From a checkpoint of a small transformer trained on Wikipedia.
Size: 13 layers, width 320, MLP 1600 GELU, 21.8M parameters.
Training: a variant of Adam for these matrices, 560M tokens.
Each number is 128 + 32 x the weight over the matrix's rms, rounded and kept within 0 to 255. Layers, rows and columns count from 0. Numbers have three digits each.

# layer 6 attention output (transposed), 320x320, rms 0.0712, rows 31-59,95-123,159-187,223-251,287-315, columns 160-239
097120122130119125135163088148159126134157129118159126129107123101137123156090111078073156122154106126131122103135129150077113082098124174137171136155158061135125118168060088119163146142123114105106086157060092093141209095167163111127145054
129155115121167106128065174162118061147033136175102114111135147148147132172074168062122136089164218163065102141063174171085157172180127103132130161162120109070100103216085106073096148160088115108123125084166159114150109122211100106139127082
093089153114141104061125168158112092118137098073144094105121202110164120104153160115176116063180186114071173168103105142075169069125173073140054112145145170158173162128144174093088120132051165160053176095166167054116084112130145136127084156
088115105135091025146117191167102106070120148091200119118111164147137127121134127130125171107148155091191113091104106114205107101092084118155121158112119161159026071104162172185151108083122158093152081103158144169175105133140143109158046165
103177105098110107129066076093115137093133086166120130091147064180190191126171093124158107066147092108175154154143117152180152073075125137138211182174099148160091063110160062154166120083156171149148171081186084139126129089146148131130110124
093054056116154102154061149114058157141101181187086147144080161111103120158128178110163135120108172198100110146141163106094131193126086196125112103146152130093177144128149179103125133110180085128084089123161111123132064166158121077151127081
124156108135098112171095154142156137096145099157134146225111123144189078051089103150110097120107094106152117173132128145136103114137164061096099114135124163221118163105133133168099134131070113142102123096114093132161039130169169181108062117
011087101189142140117109146159103148154070126138159143022123213097138115122093109114143104087090158121120111089121113148185105090174102143169081144108127103125142045123179143147103114128128109176048026104103133157122083125111095195228113164
153175153138104136075091131126087101181170216023133095089103175123165155076146124124105145112125149126181084142091056203098149094139127083121096135177154209097085146144127164158114099156048150123080145102203141092081123158166161135078147128
078166113137140148169154213076129110075109067141151106168141186150190105082086172101123142144101144128192140152133150122133132183147155176144177152127127138158160171191119153129139109132132152085121085057118124088163157120182054154141026214
178153144055154081169128132125058192126169096178094165143159141146092152131145162113134118132165149140124207124135119130155147189094107139092117122108097161098115067171124044131107074117229212081151106134113194141148216104179101105230133183
167148146128194148152119066135110081160097209072080114093099099121148164126150130142074162131153172087141181122137103151182083191095158089075116180133104147061090083144108100148142108093160166147104165123146182127064150151139089050121158187
101086158165144155108192179154162116090082068171178152151200112119116099124059091145101117145219101198124127106163151089105162165181126167076126135143069077089238179125116109106076133099183136052106075119052147129173171158088044139120202164
183112200113173159070194121101099140129116156132121174112091097099059157149091149101079123220150115071134166104107101133159049154092153207121170131161117047081185127088087152109129109068136094074172050255138138081102159141084161168134188141
099136126124091127179102092146096111113160082088078151047122120167128163128149100165112083125104123165142130097108117144153127102141190120186142179129155136155041119093155067169048137140058173104172090132113137137123163115150158125115059135
104061142144133148155105151120132154150073128150170137098116128082124112152138124067165146108151143117080067159147147121100170159137079163168065119130105106146181130167134144145127056166096101155083122089102088138183105144067088141157185118
095136145169100116188154193151166140085112088172112142100146165058109114115125126126130122071177101164115137079115157176090074093194150089158063141129194142099131083146113103069081151160105103064127108113119134148160089171107079167171141168
076094124134184156104136109076158151125153133195144099125187161134161093159156149103172106093096118132080126155125142126160164191113055144130165133118128127126111109142120067069114176164163090096158117064080073109207146117085124154078110138
127111085105147125164096158142133120143124143065084132055085127126129141117131100155132114123124112130126138084111163139172136135136151077205163081141136131180172128108162204117106103096134146161089147113148062147116146139123117151173081143
091112119100101117208099197103180144081118111212122127188156157174137085082101124153143090109114158127215108194108178100155192127123091094162137077072055155190119132137163211158152119152170130096119160101153148144102105122129070132125088165
170105142143109151158147080177133162198138092153222143192119174108103131140099125152079108200132180113094080092201150073132118148132137189119157168076120103137137124101141115166184112060114091132141125166041121134170136092162115155093129078
156163179174141138187117160122091110101118100182111160194121115091154096156168169144171167126112112068146136117071105138136163165141161087157101159135065058142069087118162186097103108134089110145174149170201198154091173110158107102096105141
177082118072157132114089196057125095072101134135085107165134077157097110100192166089143142086186152170146156207115174087104115195141138109115090158111096116140113117138108146126147132070152176092053172147186221117050108127098105058157147094
129072078116124071127041156096143092084124118111163106226164110159095131198136177145154202171162142099182144181137054148185048176040111100142131134088113199193080086089131163192155168113104159110087160046178144153118077115169082126072094168
171113112071165091066065131125151102108108184153117188221180150171145191181164180160109111159122187130163159129132144136190121152115158129104109122085094082116146130098062150140140170120153108176151127111165109123082107078193114126107131125
160179147135130213062165191120150165100128152125099104094108101119201120086180137082173080068159071158071098122117179140039155131175143168110110116110132113136137173148083094077161105125154170085158138092144102105180128120094150143111130112
084102062125218096177130187106131117132098202143155116157107133114159145129127151127097161132141140070125157074117135110167101176145108147180058103136121165146161134160175195138167080092159092156085132127229109128117083179092049135149105157
155130158090207138099110047141096156141154108091110151081111090116142157171123162136127116180147164131095191070138142135157056131126182142091171157168178128052145118106128102096119159111137145130123137213155102116118168113127138148209148121
161112103099183171127161200094093109124102162100094037057104159105140145150212107064138080070091110169139125112124147093098123103173086104150117178112086099041086128183161104109109121140091077087162139098162130079221125120170114131107144074
123135133088152080177103178120132110153119192116135100043159121169153177101128172100141129094124154117176152124146132169174139147136119069108150163133034177126146113120150175097140151127130139103082153187221183184118114124100175115067090173
077115117145126167156146117106145103138149151132106186109091141102118124149138094159154116137120054088152123059160087099135121129165137158125147108111147081153141145101159108187073175150064109144140114100105062113164105155094123147054139143
109147155155130109165121139133176125084098156149119139160116050152168078083080064159129158200133116108148090064131098083092097132132111163121188084098089063116143099142121142113142106145095091040155113194049119138170207092148090146160121095
146137116095154196114189136162117121074136092205128126130107114115122127075123156066179086087141106111115105194134181127102170130143140142136123155103152109132185142146111144095100145155110122115153149124100101077134107177092156115120156106
069133119163038132138080169206170121128099062185144118058071093105130056096106157058094107148168124169112107123152130124043092085135131147082092084072144125094172106162111130150122082114158150070155209201158129121176095145157116093187167067
226106172131110120111107184149142138130152101156185160058200131143085138169145050165126170113134158077119163108140106136140117160146078104098141096118143157100109118097117120191066144208154139161163127104097107108093118147146117185095140198
087088115119161118108115215180136098117094132163177139027167150147122127117102165141120152149173072144172110123154103167125150086151075194123145117098098089023187088116174084100122074102113158143140163117132160099101222130157060100152158141
125157108135152158147145122112097083118203091159123151130157102098104173139119102084151132078138101142091173152133141092059140108124089152131121122200161158138096125162079156112115131150139161071126172133113182189200156132136083139132210108
148165121134139148126175145127144168125130090234110130168110101130135117093143119097125176105129093117137145108122124104129137160116137151152116112115116144155153177138134040126143131118113138096120135080075057124188046115114137140234109128
125076119104136111136138001117113136134114139060132131111135096102076105174186148110096120161106183165083159120089083108083084089135170109156085144114188182139142125106093114119104142069154233087166186196108150138158088122151162119195213111
157138134165123155103129065077112094120171141042135089179131122096119108149156117132151104131060109093122115177086100114116097132157098133124100081167158136147110203082110185158090149130099070097135127136128080114095066175108144143089180128
128151186128140166175142112146162149107202112126119166255081213143087108093107132126149106156042122143089084159073127057186206149124111122202139124085163096141116137118133133128138128156085091132150123024058054139124072095150205163119076073
183097122110180081148127057060089115119147173023122127168142179146126190169157159148091154173116160121155097168093122132166157147093182086159079092121151128177063121130149125181135081190180133114090135110122072093130161092184198165162141189
178109065097186148137126136082095102097124155053114131168188170138159112049094152148103110146088169129139089142159149146145170128116169133129133159171183127086089142128142161107173197149126123147092084164163111130061095108126117140119116087
095163182091188184112176124197118144216091088204114097118131139151129128133122186091186120159210139120011118131164121077143133121118096159081099110115095172089167169126112129111160120130137152138147093157099121122150105166140161127230180096
153126130122132112077153077024099112077186077061126171126150164143148118139088087141088086173080122146140103132121098111153134141183218110119141154173160078171091119092163126143131183148159120158158150105098145128101214163122134120034078131
184121127115183133128128045059128101168192115035158151238101141132123229177116150191147082183097135091149117119107133114192152183079107108165168148197123056152130175103106198120132151118085101117134049129124063076004178149080133145079160167
193125103124168132136141135088098128130132146080123068138083115110069191161154186145164112126111142117206128129119109134127128137109104084096093116100111066139114192141146161157111113180102096097130138125126134099058096142181171092148186129
073140160177108153075147000099137121076154100173126171202070132086150138190117085157097125171091178083029114121126100138131124177124157224115068156152161118169174097101116087071130097166099091162095066123109083117137104171116106112136151115
060152094187098102097166128091126159105131090166127114100120156083162186132138092101094119047157135147127124097122088162117165114173134139123076133123129101145166117126149099130116148124120110155037116095130158153100147156076123105117175145
113149119142165107116076206043069076102057165194090080102130119158147144108100128147187166067101099168213178202114153109129118141160155091126201168129120149203064105165136196112096161160169144120061153120222133162062165159153127085117077131
079123149158100167174079192120140148107124121151092113062126178122150117129089144063118108074152115154089083162150150120126105101152100146083123120165125174069097108150123114119118173113117143129180115125125109160126157140074159141148090056
140135112149120186139147111207145153110160144058212109180172107104108120172083117145119100188111181131013062110122138089141150110178118139184154131082151105140131124077078132173179075146176116108198107106063088143185114154146095163115146110
152129126156114073119137146099164155141080153208135123127108158085120103077161066164130098140069096181179171082092166122067181161105126111109127174079134096109162161152159171093144130180078115067127148143130141103083107145107142152089191115
093106114109136112191124237100139144104148139114126077085117153094116054094084170060094108090203131195148134157122199096091115063165107089129127144077148155077130150102163136160141116119104158108128165106126134128174166153151066104145101092
190126170087137105103140082139105161133125079074173150177150101144078106157103120192084126178094190141124128111162104138175103195130132097161174103158198147110097135103122115131087113147079083198108134045080146141062119147142153195194130177
143123096109118111134082108073109134112185159092141154167135130074164169146116167137175102102144212143167138147080160080108131120067159068196149153119117094097113099158060173171140198137143096077086137070050076082145191149147130132122192130
152182147172155134144096110080132061199109107095142125236115150143125131159125133172184148171020122084151127124104071057159056186125105094150143122174116105200115127127128204144083061132056101110135100117143107136123099122134121149127137170
165144115110132152196121111133138119152146083142145119225084169172151131118065087106125148157152148047097113110159087114165111189112130136142166112140151145157096188111121124107179145125130136114125104083115069105062044136124130139172043152
146125111118131133186096108143165101115111172137133116083115145133133167079115175123150143085082149091117134164168140135193121136124078124133192153150086131160066142088100158138160151092095143137140143131191120159128087130109113130123076147
137124176195121117108097190144169128119163155072119143055137145137176130194148125122138137065127082061122089139132054158092115093195129083132085120115115174121179101123136068122072170135099089142143167154102131121178099172116195096132091146
120123144163129089132168099104172117101126155109183159123157082163139076070086090200094125103103119146134044081092111085130160126140121109164125064116113108166128117125142160117101110188145132117086158154104152180177106111164143153137058081
155109136095158110067144172129116153105110114165148125108103096103132118167121117084110101129165086150115149121151174143091172131162138159106138133118174128113164140186132109097120158126173122159150142164143113091095133152081123117157156147
131143090133114157115190183148132114116142118077173072106007091103123099163100142147090104140143168171173103133117082150064168086132193091095111119138150148101151109157166113111101092138075111130152112153132145144166111154091093109130149145
167130213198097116116081129131171105116144074110120123121152143142143134153094059114072121102128116055079121141070093151146155124167130068124101120086147165109121164123116154155120174140100143123126216094107130096097122155076157191095108118
146134141094137134115141123157094103133135128129148132098162132131152141103102166099132175166198144123154108096160121160072140177149099129094141166140100112081185080155128135115105126146144150107127125152151160074061171121117118084111193149
174106123088145135164111114100100119082170090155132137116123103104102142175133095133135130127117149137126113145148159093136135099085151140133180135149161123116128102115113154134132043132152134108173165149156143188136134079118118079156123077
170092096135117115099144143122122168156139111185108149157166108142119139120134102100154145119193132133135185096130103136078093132115110092093135118149140116147129124161121068151101147147131104153106058154113099109156105100126123178189124078
134127118076141126108137046102058155138158101149194164116134093109107138216137145160115109133105119196087113092090101130149050123103155126120132159122134092121139081143129186136118136077148141078142095182139097104082129116115156107123135162
164099188150118121152105143174116119120139119033150059137072124076119117186201122198135083072082091145126120164118098123119068115194049146127089105127160132128144139124123147131118093096105123160134187106100092100153120203102149150106172080
106129169177140142129148218164148165105168156071109140111083155156122095147151089126156134063137110142105151154110124107075164077121118146127098118139164132123149165133173049123168140109129119156159124130068104122187135114163202161170152042
116140134106142114182122085163156139096113127114146099129140112141178152066184123154099157096125147168103085121112213108149156145142155132129105117158118145120064159173121117114170147146130106153132183130186099113112137105158106145112115166
158125119200151122161143148086147147149071142109175132151143134127185129121104175142145137119133123136161127098168145158171140138115093142179186115144144132159140129126129113116135141135166107121089130159148164109136140151119165126213102158
088098149083212148101115157167107140138081103163115113167138133101147133150140090126133090094186142144046143094112112132104175180149175134051125148084097149091138141183136167103107130150144121125134128145123127151143097165117128139096145103
138129174108117110118157076108157116137153082125178151173109100118120097173126123142085102177075090145157122162122077099143156141173138120153142109113158118164233158087109043163077082149173177109164141121089177118124149128125102107145093124
112165127057142132090114123156077145117183136204183171173139097123100146083071124097104152153148171129101128122124139133114177163128160121130152142149087088142122142139088177131135120107121114110124080169114080125087129141148094136117124095
123106099105122134154135116125100101103139159084149117062120112097114189156114152146141127131118105135130100139128133118185147147076112107114140136081088106094096175126098170148117141157107104126142154098122082136148101126210139105098157119
130090208117106130088116068152082168068104078083176140156089107115155124178157054159112163127144186146132112078138122102104149106142141194097094138114137172128136072136155109106143053115151155129098163214141133157192141101142155122163151123
097139132129122105093179080129116128088175112151094106076125098079114190119135151091130097147153119138143102122120112164153202123137160132120079142104148164157177074153137112139112122148148137155106103135117151135110124140135135101128140176
101129103099127123087105142088157082124025134179107107182090082169116101110170173149174125078092071137116134166130164143116102138170109110123157147077117115165084120121108171143111140163128152073078136156190158115112152097177080117137107126
108111166165131118173113209165127127122126122133122118080070134119126116140126144101113124098176118111115087142169152163171143055159076170106087145180155144151140065101160086088116135090141090197125145126143159152135117162087126116169109153
104144127157133174177138138138139173084144139109157102138128146113130111141121101136136118155141144122081135080070096129112187132159150109160098106118116066157131134113123131105138094113122143148150128143064122138200108119147156110125170162
119159093094114092096149132112121156129114189173136106091160172117099133109157127113141157156126104155096127091111100130115159055097164108119117177093116128106079120137170183120163164144066143097121085158169110089106088122157165114097180125
151147113115097130173155186142095083179166150141110089111101174102076112163118148116156099126230088145151093141131161153068105114124085134157123167147139150098162157157143147099116109173073133112160110158106156123129072172169075123167185133
121153112101159109142088085184075098174168112127148146095122122117125123169088164157075106100105204169160157118101059125166105185140156087176128108130167144126104103125122143137086108153085109154088124045116153153119097131192161167143125148
153130119092099103084161107101119155189149165116133173162172157161126111175115119145109121117161134142130135142060120121094116120098148097118130164136159133090153137165103139146102185158146101137102096128100096095069119102122114155132127103
162127151124161150102110096095117133119092120105130156186101114106149089209139120207209147080076152112120098148123108065107103138102139098113105139169125152151140166146136189116117140122119120081118167166092116127214111125142138169113148099
141169118119093175100138106106143155093161075089167150190113062127135124124106064111141178159164160111101153126094111118110157146129221123138108165077116172128148151111097081154100129147099129086039162187077114167177114124153129144112058084
138118131111140109165163138120119133140155126075113115141105098094144122135154143154138084128096085087140190163125093130145128115123130102103178127172163165170080107111077130156127127089126166128170151184135123124131117135135124078095134110
146145143177119147145107137118173150118085138146156147074102139095115114115147135145147141097107111108107103129154124134130139117150076179099114123141091125133143117113178081141089155180104131136117112161122122107130142216167161111108097141
161139112119127159153116096101140161125126122179135171072175152122095145127145118155114150147143180140087113097124183133125048104102112106116117137113126140119089104065148139117117166112135118150111081104113143164102092108159158106166126133
097121131100155100089158174128110105090126155126133134129118135108161109071104146102126114119139101116132143179122139121102167137146123135170145161122120107118132162171083164108137125126124124122163184129159113119104113150108123105143152152
088148134139083100117142167145139161138130092062123147122084099134163122145165108117090102139115146114142121145136100141119168025128153090140133095140161143141130116154136106077131106124121060161145095102117176134190138158121110146156129158
122108127169115155157143145117191138074077118087157122120083032136115147121147100116082161140084127122113141108155114125144116099121105151141123098087157105145115145153120105135144146158100122077109174156107158105156094157089154156103152139
103125091110140146103107122171132097114093149121152128131121148145134127100093159120126173132159179149118112112158138133150139159151130144153111176115106105080148101146125136128141153168100117110060163076164126087090101135099138112137128145
173132143069127134143174093133102127128168093146101144125136068143163154134155147144114075123129114129138145170125140105120147133093139153126173158107161140123125148092061151130112112081112146124172129164128160145090151071103093132157109096
147141155124091141108148092102109139206158117213120162153135131145117133141112118130137154119164117124156159140078088126074092164105137092081134099135162105154131171109112130159098125115177116133157077106120099116132125094127102176182147106
138141112083172121074094101147086117149135097158158152106122164128101146137098150120126177117188140181109108084086153155152107181106183121088083129100106132097151085129130161169129145155155131095085109130098086126096109089125165156117116091
124113190163116118137157168113129128121125173075081113115133113110117115098178097130154097113079098133134098126134108110112121117147075123101138088163117117126089168136148132113141112127139150125167117148134111151200119136113145157142182127
109133174150116129129114114116179171116117152121115121073108165123105130107142119159166157092124085112161078131120138149119156161082111141128092172159100114142175129129186109115127118118171148134123115108124085104135156132130139165148149143
146130128111132115158101137151149136131130185062130123110107118152144117102177135115101119115108126148121094159096146118107085125123142125127099132126092156136125168108090173129105107135069143148144219154171108145159105120137140128105094136
112113117143116116171106108123137144111102193151145083106155142112153124095154128154121119106138136141182120124154136157116153139161099129128132110153108159119090113149118134111153153164094133168089157078131137125134134158091138135148113115
157118177142118103106120143108130095163132118125135142138108157131168111152164138066130104076182102070140151128126109120157109128114147104155153172128092158162122153139098129116106140160111087113149171142130155144121112112094153073127144171
115147150148082145157211156108122137135173090146117141110123095121148096124077138118092090168094059157104097197120156094133171124075154128148202123149175156148118158152084134184105132118134135077215103133126123134103165122112098141061102090
155167135079110115109164104175045094194171100214159167152138135112142148132089136104134080125165110103091199125096119105149111107137135102097169142130135158111134119065067123143115124126061116121165164145136117093072133137161101131087116114
106099116069170155165136087151110102115099148072084125099106110121142197130126142162101095121104162152078159129133162120161123128080102124156160182117115101108104146085081176112130154156107145081103190163138128121110137113146164107124138137
112087157148134117108114117157158118107119125119168128131118160120095092104129116098141148055183178153169071081144131130132106102122107162142095126091092123103121093173199105123160081162127117155072166096106115106170116145112140162145150158
130115149101167132119111145178118104132123095159106112142117146117133159113128134134122100119108164120109106125117135119153181107141134176158109144096104133132123107123145118106133124149111142108126201120138173122067122135124165104114123133
121122113115160133112140137099118106083116103124108144170110053156104149116114145148129112145113101196106126134140155094136151158061161149114122112121117151165083161115091114164136121113088137097113140139128105137144169084141097098108119095
127088163166099091143150148088107131097135119114086133108128066097139111139176130098114088133098092140157085155143108132144184060125137152140116102157133113134120104139154091112091137076116141158182124146148157145174146147114160110159146122
109126113134147173060125092176168131156107095139183115130156146096116115175151138132143157120167134127119138075129146123134119190168102166122114084113130116084166136137139074120154105144157127132052133084083138096128127167164115121141161185
159175139098122097150137143112165148156126106100078155128139145114098137141178112118129140182091089131131176147105083085113128100126134091127141155114160156106080151089087140118125154106108137123142140167133140111124083118157146145157145142
145110153083107162131130094121105126127128137177152103159101166114110148169149093113137098096152133121103112101112145155110156139126150155115129133111080126135144146117169064151156085142093151125113138101112172095100198150135113135120142099
162132122116110142083129089173104128209171091196159177098114132154103136131083101128097147146146151156110138056112111135164126148090145093106130115137124123159161099102116110154132128132116112136096085108094159093106147083160176198145118120
132156106106139139074112103123115171118136149151163161084136175156132099100088108121139172127184182145138106090134167141131110104117143130066101143121113185068138068118172106120157156173142087140078117117089092124099097132098132138129099093
126141121126150130121098123128108154104109130135142143122133124087107105173123106150153144121141158127142094070157134123119089143123107119061080126157121124130111136115166101110163128118116115150062102165099115137152115124159088144179145129
112117098118122160171159132089105147113138072110146154165172073139126146141115162135138099144134107077116174126119158130151117114137155153120105169128155103155164100096110064143094086081145104104106092137090145140123124133193119130081121106
111121106085132077128041141131130127077107108177166090203126122154144131134140156101092111081200147138111197213150138128086085135138112058162150153148161121117098107120069148112131153108146142123128236056113097126120102120128082119126123099
157111107197171093155131107166140149150086118123111106076139114097197101193106115143118114073164137063093128076192077147165142110143139098112060152146158137165139098127115100027087217078154113131113112124146064128155126159154124122149075174
134143143149108136152152138071132140168172153175121144106119129111178116065103128115108155127174121152134124146120113066127165128204122114149161115151133148156197177145151132165133108139104106178114101062093135067124106167095139116078081125
149115151122140105046144108145120102073108169067158128078119090101100130125067139104088153124109129115170082078177138162178145056103142138127169139160124119154063113098129139145120095110134172124150084225166117134112186120138255071112121134
132144126152109145115169122139095202122181127108113112028106135104124134139101104123149095097083067133185098134154142128112172068078147126109145130165128163112161095164157096114119049113165082148110062190133124170141129172117160113160121112
130142126194151137149140083111137129168137093145118096091109153126146102138091117167146116112058058137080155117133147139124143096123084139159135154090134129112172138146148156102133135167061076093136133113131088061160113175085137178043079111
173129131140147146144146086122125116154117139079122144109115098108145121073103145127124139164122148127152118132155121140146123138121131131079158149156057129142125114111150094171110152179123127098093095152126127113091157120123206131106079162
155130150115132151124090075078164120094091120149164168064133066119101170172139122144103141148086139150124120132155133111187091103121174117125156125149140156151147076076120116134103140127127129198122071146146150171093125074102103102132102103
148137171095081139111127093105097133190152163129110198076156130138137154117130122095075122171134107100175135108094092131132107122123171040082129112162171150131109128144101111198108133156111100158141068135132115130112156106162159177135122104
116105137086135135115101105101122137134138107100180125153139107156140111120108187136135152102109137156096116113066097132134071163061135121161122116123126133161098170116112163089119114154118174134145123095173072100145163109190131167143114149
112118143176146146130186185157070129145134152126085115143129170115112117122130130160179100096083090156122074122117130142060175126157056175127080111115154102144156167161131134069105056098133152111128125128096124102219122158152125133133210130
163146158114150124113101161145124154148117167080065138061151159159106129150121104094098087134116111134148125076079121152164165096143167133095087137177099132127090108127153067119132097130125115116149068172108148158113158081185161097124143174
169063129104106128158069215130155106089072133098160109213070071110150165098203134133082118101228147160064178183116174068116122138146077129147094131112123123105138154168100167132166146077115109121159237144196144133151114144064104131109132158
160137148138104105169148142101129092125111087132103129145110104081100155149145182129167127156197203102209164130121068131124130139163156114129135101178105141104110081138161126073129115090138143121089098150122140153150138189093145073230115200
101102122108093148116094118113134137140116112123148098110109090135148134195098134104099114137139081171095169128168178124140101130107171127137101127106124105125084124114095171122132189173119083097117183150163110177106114085099101142111115069
137119151128177128119142050134138114121133105124209142148129068110151101094122071107135110112151126127108114130104081119135176165157115114142128114138110159157182145147119113172107066173076159171129139099114119106124144141126137153163102118
143112096106080127122120131126100145120115131170091141159137073068099121108150169102083125154187171179108165120192125084130075172138160114113159137128137141101100096112079109133110183081147116096116151172138106148034072161093111150157142093
070104102107132142143128185143116123090138155154103108130110111112111113184141167112113100074108128173074086162145155104153125173112110126151108176128153158115143140124088124096100176119149092134123138075098116172167042112126101156094125127
137101124140100172175130125109172129093077153090114098077086136124156177155127053111184162124093111112122077091150183151124166098183112140123130109091134163094063101141147118122160061168102136116080106116114098146240152116111116129153119115
115107095127114124186112125170138165046103154178101105108135135100097155092101143123108103123061158166117063139143157147163171081110103148165109118103130174110120077090162126117070115151163160127149119112141174175147129117146154097142087135
065113134157148148128153122185137066063117108186187116120088135125157094143163121122154078081192138133064093140135143146118160151148080168160156170025135119133119119099117110084131182138132128111117146157111134078177129071126041091144177169
117115136205181118157116209155114135054105098160158106126130123078129086170135149124160116085122129092172106127203128148134146082135160153169102095167155108199137083117188185070088146069163106135131121189141119186170150145087114052163116161
176072144113166164175137106099159193135121091106063099159193146090098163104148143148174121178103128146158103088141149134150138130156165174108121137072099117126069172147182079128160081152145167130072101127109211162138135114174114092180164108
122142082102130138132110157111101131093138117160105108114168211129078094092102162106108140212078086126123087124155141132141056107140115099116145179146107172145101147102134173142118189138103080144114094136151106153108052103212123132077124159
157118104150138117114186115122132138186116136158088167105127121073111138189158149181168088134099156099131143119160117128180089132089146135118097117140115113117132156117136101127054134127168120094143070176105131173116096127177109119122179105
118153111086117095134101169129108162170150114164142144157116138175153143167130144103102133103159160182105163141123119093103129197137150105144115113104144149108148113153094113133131134080145135130133121038129162136130079127106069161149123094
187113113151087137089139136103142155158139164086175163103156138110126121047115125158075151184125148088153132036123072165157088079138164159106149166178091135131078139112135128138134065087123062146143058173161141120086115132103190126063093083
102100156136164134129145130101097154146135128136100152105108177101162115208120145175199151118125140106138112090109138124081146100128109134113068158144153146096139154139143098062116150111136120133084121147108119094198110127121106129180179171
184130133110137160128181071101098166119148136116099118075153065121159118146156132114153092118143194149123137081172127116169124102124170131141132142115145106071155144124116063148135123121107081150090113146108129164162107128129126149124100048
# layer 6 attention value, 64x320, rms 0.0602, rows 32-59, columns 160-239
147128176132189169099170119082134158100160153152162187111064130157110097079122118142099176147196058148154158092134107111144130108091135138103132108167128089178125175113173165125145120083118125139095132181076105143120182124107134108137082133
112129107114155152177074086139142099152080126093096134132167100151106169169145111124145167176120079173145120092171146066152155151129130168142105144079094159110163084124144136154137123144174165095134175165102164135133205124113129146108171121
140135135122123133119149103085193104182133113186094141160106090121115119131088130100135121116111182165124112139102077142133133128156105101113146106168156088091162108164161131093114124164090140134071116101109067099172156148150064152142128128
118151159150078147160139170101098115120147126105137140150116105150085087081089138137126126191144109136125106117100127171091125155179177141135137145146132091128164183105133160133198107089128173165116087137172091143084196102101153083128173142
153154147174128171152208085144184200175116138203147118121149156150110149108081118131102109102114089112137132143155199106094074096175182120164103134158110106168103160046148107147181076093059115131138134172125120178084196099104070189108085095
142079131131142121129158122123123085097176115179102135070144131127112159156131144115154179138136043106104137067097144138072158151134155156107155077144156100114115112168146157123120136125112145140101149128106120156126195148167071114135149128
144199166089062126119145150118112109131161090162148120183102099159104120160099145100111170160124118150136137128151141105106139131174133095139144110111146088117179212145114097129140153081136147080170134135117066115151168123147091151149087091
081115162124176125142102149165106130084074101073096091160144073140148154127129138136116134143082106120133122105138163122136142191093097155124122115044110137127101113141093095114123130210128086134145199066053130130114123134079175101102096069
107114120116080139042185109163103145103199196148090139135108025154041111104136140107185076124186146116101157112162110116120160142111100158154123065183136175086104134158112068102123105045123134125135153100146162116138133140111131092147138093
141086094164172120123134145111128131192118201130102106106130145120092166105098108115148122083054146102135104157093069150124130161137123131139129134178143092130097189119168170138138123145117085188103136126174129132098080160157179098121080165
109098126111131088159082150099137132099123107125119110170178103153148201131197191106125099109119080161138121144156114125150132151153106098123107133098126093211109121118156161221106187248157085081144091102136106118092126129141238134114131121
110150111117097102105159092084124172135188120111137087113113094083175121167169145069200142092061174112134137135164063135153101096113139098141155124098180147154111142071160168154131135142138120107149172158110130084108096131140191090149163095
071157120147109073072067205148149060113143132127137114185161174139179096110110053146139185012082128156155150155133132116123142090106073096130102150125131107130082101118162121145110163133107066150099125119137119156188111142162112095148122092
162220146137143132134165185132166109153105135150166093171128161129115108066191101113152146198137084090107102170165125086119161141162104101125071049119132086103151092156160123111244128142166094126106116105185087118099141143143094096135149138
110110090116095109088118090130186094143158098107095117119161134182095146127132123128095156079191112141175185101116116131123089114079120128061109136137144160061094083139172174123193159102109121119164131125133159093137194116180122143146113165
187172111106247145154086156109124117093090145128114126119089139184135120160161144136088125152130105110135113146152100116128146112080164125154169116114120126149145110180131118139143158100197107172127123116139163055146161118139155128111089075
190141130129210138096132147140138182119130122129149118099091120107088131126122131113110144113092138134101156168118126107107125090133158148146103122171128075172115155124152130127119201118169179127139121105133117090139162073120175108153112134
101140163185119178084099098112109129117151119165106199157128156123133153125139122099140106182074098129112152135092146137117105127152136106101101144127149082157170135110104122132130127124139044156106101188115195080150124191168080084152137128
100122120162129125165240096113084094119178125188062075126113100076090121186141122112196161076133109074104106059091120111097105150128198163110101151178139082133133145151124059093164116123145109133113123187083119106168121122095130090123163193
113137039093144109103083164134170151107153139165106152085157217103143094180087124138143159111135103123131158142120104191113080149185119112139125080200160078054151141196134148119142166106126109119125147112162112152109078125137071098176168208
096140192093123144200137105150140152123069178095161124115126204133114136127072129142134145079118201133124124131091161103131133139093098178129185131156141090137130112148112157143163145163184111138087118149079090131102124163105183157117160160
085131137132140122156160103137154106085177141109110158123147115135140138067130139104124099147111137145150143101151120119133091142105139157146160153159142141157137124147111078178066069121116072139177075098100067126106236154175174140100146098
085119080134158127157164101142071134140127129139149147107111119158158083071108117155113088083071110156101100096126173104109148094173170156105099133118127113083150155153089126064119105088169171130132113183111127131151108103122186162121153062
157121137141183182143095129123130143152152129139110114058076117136158092080126117124138118127092113137161112155094147113180157123085121135131122088154130138162120140183159218096124144123138104096126117160176098157138119117096148066113102164
126146100103125159123169075153121130114129122074065157118149093130089150128112123133072143104144175068138114178115174057110151117115131117155175157133132153129169154127141129108114116162171172149155134144174168114097143148131137093130146094
116146166160101143073129113137153173115109142084078101116131156162188133139149132099182053104170109153133092179129141176124116116100194107130117095151127132102129152144053142079041167096105118154162147109101115071164096091128191167129168137
131119093124157073143179186098134091119078120159136165126112194136132139088139188156128091164094059091147182128134104169119138136109120121161149095119122054083161148149117160128083118085125122126129129063093171134184099134125108152094115125
080160226164162085140078157117191043116133085135111147152119125145178102117171098136111156158163122134120145087086123171200108147176131102106100147207133211137093090140120096138115181142159134155112096088129169134085152091098185168110112128